python train.py --positions="alibi" --init_std_down=0.00304 --max_grad_norm=1.0
Each number is 128 + 32 x the weight over the matrix's rms, rounded and kept within 0 to 255. Layers, rows and columns count from 0.

# layer 7 MLP down (transposed), 2304x576, rms 0.0617, rows 759-775, columns 288-383
[[100 164 109  98 107 132 149 177 127 164 100 145  77 104 114 109  74 125  96 143  77 163 155 129 108 152 130 152  72 102 173 154 130 125 133  76 132  84 121 112 116 128 155 139  87 114 165 132 112  99 171 105 113 171  88 148 115 156 131 125 126 202 157 170 115 117  95 129  77 212 102 170 116 105 121 129  88 124 114 164 216 126 125 102 110 124 171  71 144  77  58 148 137 160 110 107]
 [115 170  86 157 107 162 131  75 128 191 125 137  82 163 145  62 102 177 106 193 107 156  42 193 152 138  97 137 154 102 162 138  77 127 134 184 126 119 100  94 175 151  84 131 115 121 160 128 139 108 139 140 144 186 145 110 104 110 176 166 192 123 113  41 106 174 122 130 120 108 130 177 143 172  64 125 105 112  77 118  98  99  85 144 136 143 137 126 189 105 119 116 156  89 131 116]
 [141 107 124 152 182  59 123 107  49  83 136 181  84 122 134  94 136 125 119  89  81 126  61  93  92 129 116 126 163 137  83 157 119 165 255 166 157 137 176 143  58 104 160 113 128  85 124 104 144 140 137  80 132  53 121 131  74 147  77 152  57  58 136 132 134  97 146  78 178 133 155 162 120 143 123 112  99 193 127 112 144 130 107 165 141 150 157 145  55 109 125 139 162 155 115  98]
 [136 137 121 144 116 127 152 126  86 166 139 140 150 105  97 124 141 151 107 141 169 125 147 183 104 133  85 131  94 101  97  98 138 138 156 142 130 136 133 105  68 120 181  90 164 198 129  87 144 109 128  83 211 186 101 186  70 109 160 111 145 153  89 129 112 168 188  63  99 114  91 152 156 138 130 154 139 100 112 142  90 113 176 149  71 105  85 119 115 161  92 153 119 143 116 136]
 [154 121 135 159 170 169 138 108 114  85  87 145 147 140 129 104 174 128 104 171  95 100 135 142 134 140 135 112 134 135  96 138 101  88 180 114  62  51 124 130 172  82 160 154  98 106 135 150 137 188 115 141 115 146 115 119 152 114 163 151 143 148 186 137 178  83 158 155 107 127 120 144 130 169 114 134 100 158 149 156 121 135 106 125 108  99 100 139 103 139 129  81  57 101 137 110]
 [121  93 128 133 131 100 107 106 146 124  53  97 140 144 120 105 137 133 137 127 179 166  92 110 158 146  92  96 161 166 128 145 146  99 120 146 104 150 137 132  98 115  83 108 134 143 134 122 109 107  99 118  83 106 118 151 199 130 142  77 133 122 115 140 119 114 186 132 146 182 141  77 136 133 214  74 113  95 139 124 158 125 128  79 119 148 160 104  94 144 226 211 167 165 111 142]
 [142 170 179  70 113 129 157 134 133 123  95 174  99 108 140 128 113 128 109 161 128 121 129 152 143 157 142 115 134 127  79 133 186 134 154 111  75 172  90 167 135  79 143 154 163 109 109 144 158 108 125 108 107 131  99 156 146 114  74 127 134 139 134  96 144 124  91 115 149 126 147 152 101 133 112  87 120 152 174 154 122 129 134 165 118  98  93 150 199 175 111 122 142  98 148 167]
 [166 141 173 122 107 112 160 105 168 128 141 164 161 113 167  90 113 152 105 136  87 151 155 169  89  78 144  99 114 208 118 133 152 112 136 137 104 134 165 118 175 102 199 130 152  73 107 188 116 162 130  98 127 142 138 158  76  70 121 152 109 131 160 137  93 195 134 129  98 121 144 159  93 109 116 152 109 113  98 120 123 130 102 115 146 116 135 123 132  82 119 143  83 134 186 117]
 [ 88 120 105 155 121  89  99  93 124  79  88  89 130 100 152 110 115 123 119 133 115 117 126 116  69 100 144  58 132 112 147 127  69 123 143 130 118  85 125 198 107 144 139 157 139 137 131 140 113 149 119 124 147 187 126 131  70 119 155 155 117 201 144 126 145 151 150 123 192 107 106  80 130 125 117 119 107 153 139 158 158 111 109 110 130 115 140 140 143 122 113  75 101 102 126 127]
 [167  96 136 108 157 100 110 134 180  85  43  95 195 159 175 131 152  68  81 109  98 211 145 123 109  99 136 112 102 160 131  77 109  91 136 102 130 141  83 109 176 150 155 139 187 108  76  67  88 142 105 170 114 116 168 170 140  87 172 109 147 134 112 140 128  81 132 157 142  10  79 202 148 142 134 160  74 106 117 179 156 113  60 159 108  79 141 155 121  99 121 133 117 140 147 175]
 [115 128 121 151 109  99 174 141 111 106 119 152  95 119  85 128 191 139 141 107 109 133 126 103 151 158 139 120 152 156 109 165 143  94 112 147 122 115  69 106 104 129 168  82 139 151 100 165 135 146 106 132 194 123  93 115 147 108 114 147  76 188  82 128 103 145 141 169 104 108 121  76 101 123 171 115  62  98 123 127 214 126 134 126  78 146 144 163 114  96 180 149 106 155 129 123]
 [133  98 114 171 158 133 161 125 127 116 130 186 138 123 168 124 123 121 122 156 156 128 106 156 144 164 154  72 174 139 119 111 114 100 161 144 112 143 165 151 165  95 109 102  97 148 103 130 153  73 137 155 132  98  90 125 123 170 102 181 131 113 108  95 125 113  99 118 126 131 167 109 165 195  90 120 141  77 150 104 125 118 110 153 128 119 113 133 129  92 179 144 102 149  89 109]
 [ 80  67 139 213 123 128  97 116 161 143 186  91  92 105 128 132 155 132 132 145 168 111 123 147 169 147 111 142  99  96 156  97 158 114  77  68 121 149 148 101 163 141 115 107 167 110 120  82 149 116 149 162 130 116 114 137 100 109  83  92 133 167 106 122 123  58 159 107 126  63 136 116 166 130 141 128 165 147  96 127 138 130  77 113  86 160 125 120 121 112  54 144  95 122 198 109]
 [125 180 151 151  88 146 109 147 109 108  81 118 154 117 110 134 154 173 160 107 117 108 113 108 193 109 101 107 147  54 161 121 118 160 156 120 174 144 122 205 146 139 149 132 202  34 156  88 118 101 111 132  59  88 109 120  85  94 123 214 122  96 119  66  95 144 150 160 119  67  99  88 137 148 137  84  83 162 167 184  86  93 169 101 149 139 175 138  66 115 153 159 132  88 156 155]
 [156 174 157 131 140 144 150 148 158  91 144 138  84 122 149 142 115 145 114 145 111  93 133 147 136  92 134  85 194  77 149 105  90 170 161  93 129 122 134 133 127 123  82  77  90 110 141 131 164 117  93 105 127 152 115 118  83 118 134 150  94 156  99  79  99 109  33 161 118 159 132 195 188 127 133 174 154 113 117  83  78 136 150 114 142 127 101 138 194  95 142  87 130 152 136 153]
 [154 178 160 121 156 203 154 138 135 158 139  65 116 122  98 187  87 141  85 115 128 145 140 114 142 149 120 132 139 176 154 169 144 117 141 118 156 146 149 167 109 137 106 143 167 127 152 106 116 175 107 140 127  83 131 134  92  68 107  91 146 174 139 189 114  87  85 105  97 131 151 130 126 116 180  49 113 148 151 124 136 108 133 151  92 167 181 176 144 154 145  30 140 135  78  97]
 [ 96 177 122 153 119 124 122 135  79 164  78 158 103 158 159  90 166 157 151 146 142 157 158  48  56 117  91 125 124  54 149  59 159 130  89 141 137  41 106 142 124 106 169  90 128 119 134 121 128 152 153 137  91 106  93 159 148 139 134 129 133 138 129  87 149 117 123 154 154 144 166 118 141 160   0 178 114 168 199 123 203 114 196 133 102 108 117 160 125 127 158 142 102 128  75 131]]
# layer 7 MLP up, 2304x576, rms 0.0451, rows 760-775, columns 288-383
[[141  92 142 165 146 157 117 162 161 119 134 126  80  81 117 130 111 101 106 183 118 182 159 139 146 157 115 132 122 123 162 154  96  71  93 117  88 179 120 136  91 129 130 121 110 170 128 141 172  78 136 114 163 101 156 166 126 145 151 111  87 104 166 183 123 126 126 122  93 151 121 150  77 125 142 155  44 122  98 132 162 152 131 110 152 133 126 118 154 127 162 149 153  94 115 119]
 [ 98 130 148 161 162  53 102 102  71 181  89 160  55 178 148  58 136 108 145  98 102 131 104  99 117 126  66 115 104 159 111  80 121 105  87 102 162 140 154 105  64 135 111 145 131 127 186  91 125 147  78 105 152 118 168 137 120 169 159  87 150 109 152 189 150  76 135  78 109 134  73 105 126 146 136  80 156 126  91 139  75 102 133 105  78  40 133 131  95  89  71 207  89 119 169 173]
 [ 77  78 125 126 116 124 110 124 167 174 179 131 128 114 127 181 110 114  78  59 148 153 116 123 156 145 131 135 103 140 179 146 108 123 119 189 150 135 151 167 151 186 110 182  66  80 128 107 150 138 164 117  99  89 202 141 104 140 123 117 157 160 149  98  95 177 123 156 169 154  72 171  81 124 129 104 135 113  83 128 116 109 139 143 115 159  96 138 134 121  56 134 119 150 179 116]
 [ 89 134 162 149 146 100 166 169 197 161 127 157 136 128 128 151  95 140 156 109  92 168 138 126 126  86 134 149 145 110 152 112 178 166  92 115 214 156 179 155 123 155 129 110 147 134 149 107 133 114 165 131 145 100 223 112  77 119  99 126 157 145  80 114 155 173 123 126 132 147 168 139  93 137 149 152  91  54 113 175 136 145  99 153 149 168  80 135 117 115  86 142 104 122 192 106]
 [117 103 118 185 145 114 138 135 153 206 100  96 104  89 102 190  94 101 101 155  93 132 125 139 162 114 113 133 164 142 114 160  55 122  79  55 166  82 131 172  94 118 148 147 110 136 124 148 158 126 190 112 165  92  86  87  97 114 107 120 180 127 180  92 102 121 123 136 122 107 115 129  98 130 118 121 155 167  60 149  73 185 123 106 102  76 147 111 149 114  90 110 130 152 144 103]
 [115 161 176 156  78  95 132 134  74 125 146 185 136 125 142 101  99 133 115 123  96 155 140  92 174 106  76 140  46 125 151 129 138 100 126 105 100 177 104 137  89  93 177 134 167 133 106 148 170 132 143 155 161 127  97 110  83 117  91  78 100 130 128 125 179 134 161 150  95  68 118 134 145 134  75  74 110  84 145 146 130  95 128  85 115 137 164 133 158 168 148  93 186 106  95 112]
 [121 176 164 129 105 146 149 163 137 155 140 152  92 147 147 120 102 102 103 120 171 113  57 112 109 154 153 110  93 111 122  92 138 106 159 135 132 146 117 100 131 172  98 175  96  82 122 102 184  71 142 125  75 119  83 115  99 148 103  40 125 109 140 190 192 132 122  72 108 130 166 139  94 114 110 105 167 162 136 127  60 125 110 126 140 138  95 116 139 180 160 148 138  91 127  88]
 [ 78 164 148 170 128 105  73 134  62 112  86  91 114 131 191  86 135 146 102 134 108 164 105  77 182 156 184 170 126  68 107  99 128 140 107 106 140  96  98  87 156 152 138  59 117 141  82 114 183 136 152 126 160 130 132 155 139 112 131 136 117 128 187 189 116 114 100  93 125  97 127 120  90 161 118 130 179 114 121 125  88 124 117 106 153 151 108 141 117 128 131 156 119 127 161  66]
 [128 179 125  84 198 129 106 141  90  90 135 122 125 194 121  99  98 138  96 119  68 151 142 134 160 102 101 120  94 103 116  79 109 115 131 150 128  80 130 106 142 162 139  92 139  97 133 135 175 134 135 138 120 153  59  83 127 111 110  85 123  85 117 129 148 147 166  44 168 174 151 171 119 216 131  85 105 147  88 159  93  76  82  61 138 139 119 121 161 182 128  96 102 100 162 136]
 [ 41 191 112 145 134 100 147 130 104 188 111  80 156 172  48 125 157 138  49 147 105 117 127 156 119 151 135  99 168  83  86 178 136 194  86 116  85 145 128 137 154 120 157  88 133 108 138 107 138 134  92  48 151 155 161 105 106 172 155 160 130  97 171 111 142 120 120  83 130 122  97 119 153 154  96  98 109 101  83 126 103  98 157 120 211 160 128  95  89 128 109 105 151 167 127 141]
 [105  90 142  99  57 132 161  74 176 158 145 154 118 110 121 181 194 121 135 150 134 131  88 102 200 127 108 118  95 137 186 118 152 189 191 146 169 160 139 191 111 112 165  88 124  87 169  78 146 146 106 168 140 120 120 103 130 102 107  95 141 122 131  98 150 171 114 139 101 113 115 193 106 128 130 119 110  49  98 116 107 133 219 130 108  95 156  92  81 119 133 156 158 136 131  92]
 [ 95  87 148  93 112 110 168 115 134 132 123 125 166 145 140 170 138  91 178 159 124 143 119  91  86 171  68 122  89  95 157 131  97 119  82 163 148 146 107 206 109 183 160 107  78 100 144 149 164 127 144 134 146  98 115 126 127 124 153 142 109 125 129  76 108 158 157  95 199 167 149 131 113 123 123 122 112 116 166 152 134 109 174  71 175 111 165 142 109 179 167 112  90 143 143 167]
 [ 77 137 161 108 154  71 137 126 162 157 157 164 132  50 135 134 133 165 134 158 132 172 110 158 120 104 123  63 155 145 196 193 108  99 139  99 146 162 111 145 174 119 107 148 102 160 108 150 180 115  87  84 111 168  75 155 124 145 135 121 108 149 172 158 175  86 140 130  93 137 104 200 119 110 119 130 125  87 105 146 129 160 122 122  88 178 101  74  84 133 138 130 165 212  91  58]
 [137 110 133 105 106  74 139  85  85  95 142 154 134  94 107 129 121 127 160  95 106 128 104 135 146 123 118 155 102  93 113 122 143 171  81  93 123 107  93 124 148 147  88  30 128 171 135 106 121 114 135 131 134 120  62 152 129 147 154 152 169 117 127  84 149 108 120 146 165 146 170  99 175 146 147  76 121 159  64 100 125  98 103 113 153 151 147 118 139 148 152  91 108 160 150 127]
 [117 130 137 137 165 127 136 110 170 190 167 119 113  91 104 122  72 144 160 166 108 134  81 220 117 255 167 103 195 128 179 138 125 136 150 113 115 147 112  88  94 172 121 136  86 188 149 134  96  92  56 143 127 127  55 128 145 137 150 140  78  48 136 157 137  73 132 154 102 171 121 199 122 161  67 122 106 107 143  95 106  95 132 177 140 123 128 114 104 161 136 136 116 124 128 138]
 [112  95 142 143 136 137 157 139 169 174 106 128 142 156 173 165 104 144 123  86 181 145 123 120  91 185 120 113 139 103 176 141  83 190 118  72 138 158 164  86 201  79 149 138 101 158 139 147 135 175 103 168 139 160 100 139 101 171 180 165  95 174 118  66 125 173  99 142 131 136 116  84 149  93 138 164 130 109 108  62 120 142 106  98 146 117 168 122 134  91 134  99  99 139  81  76]]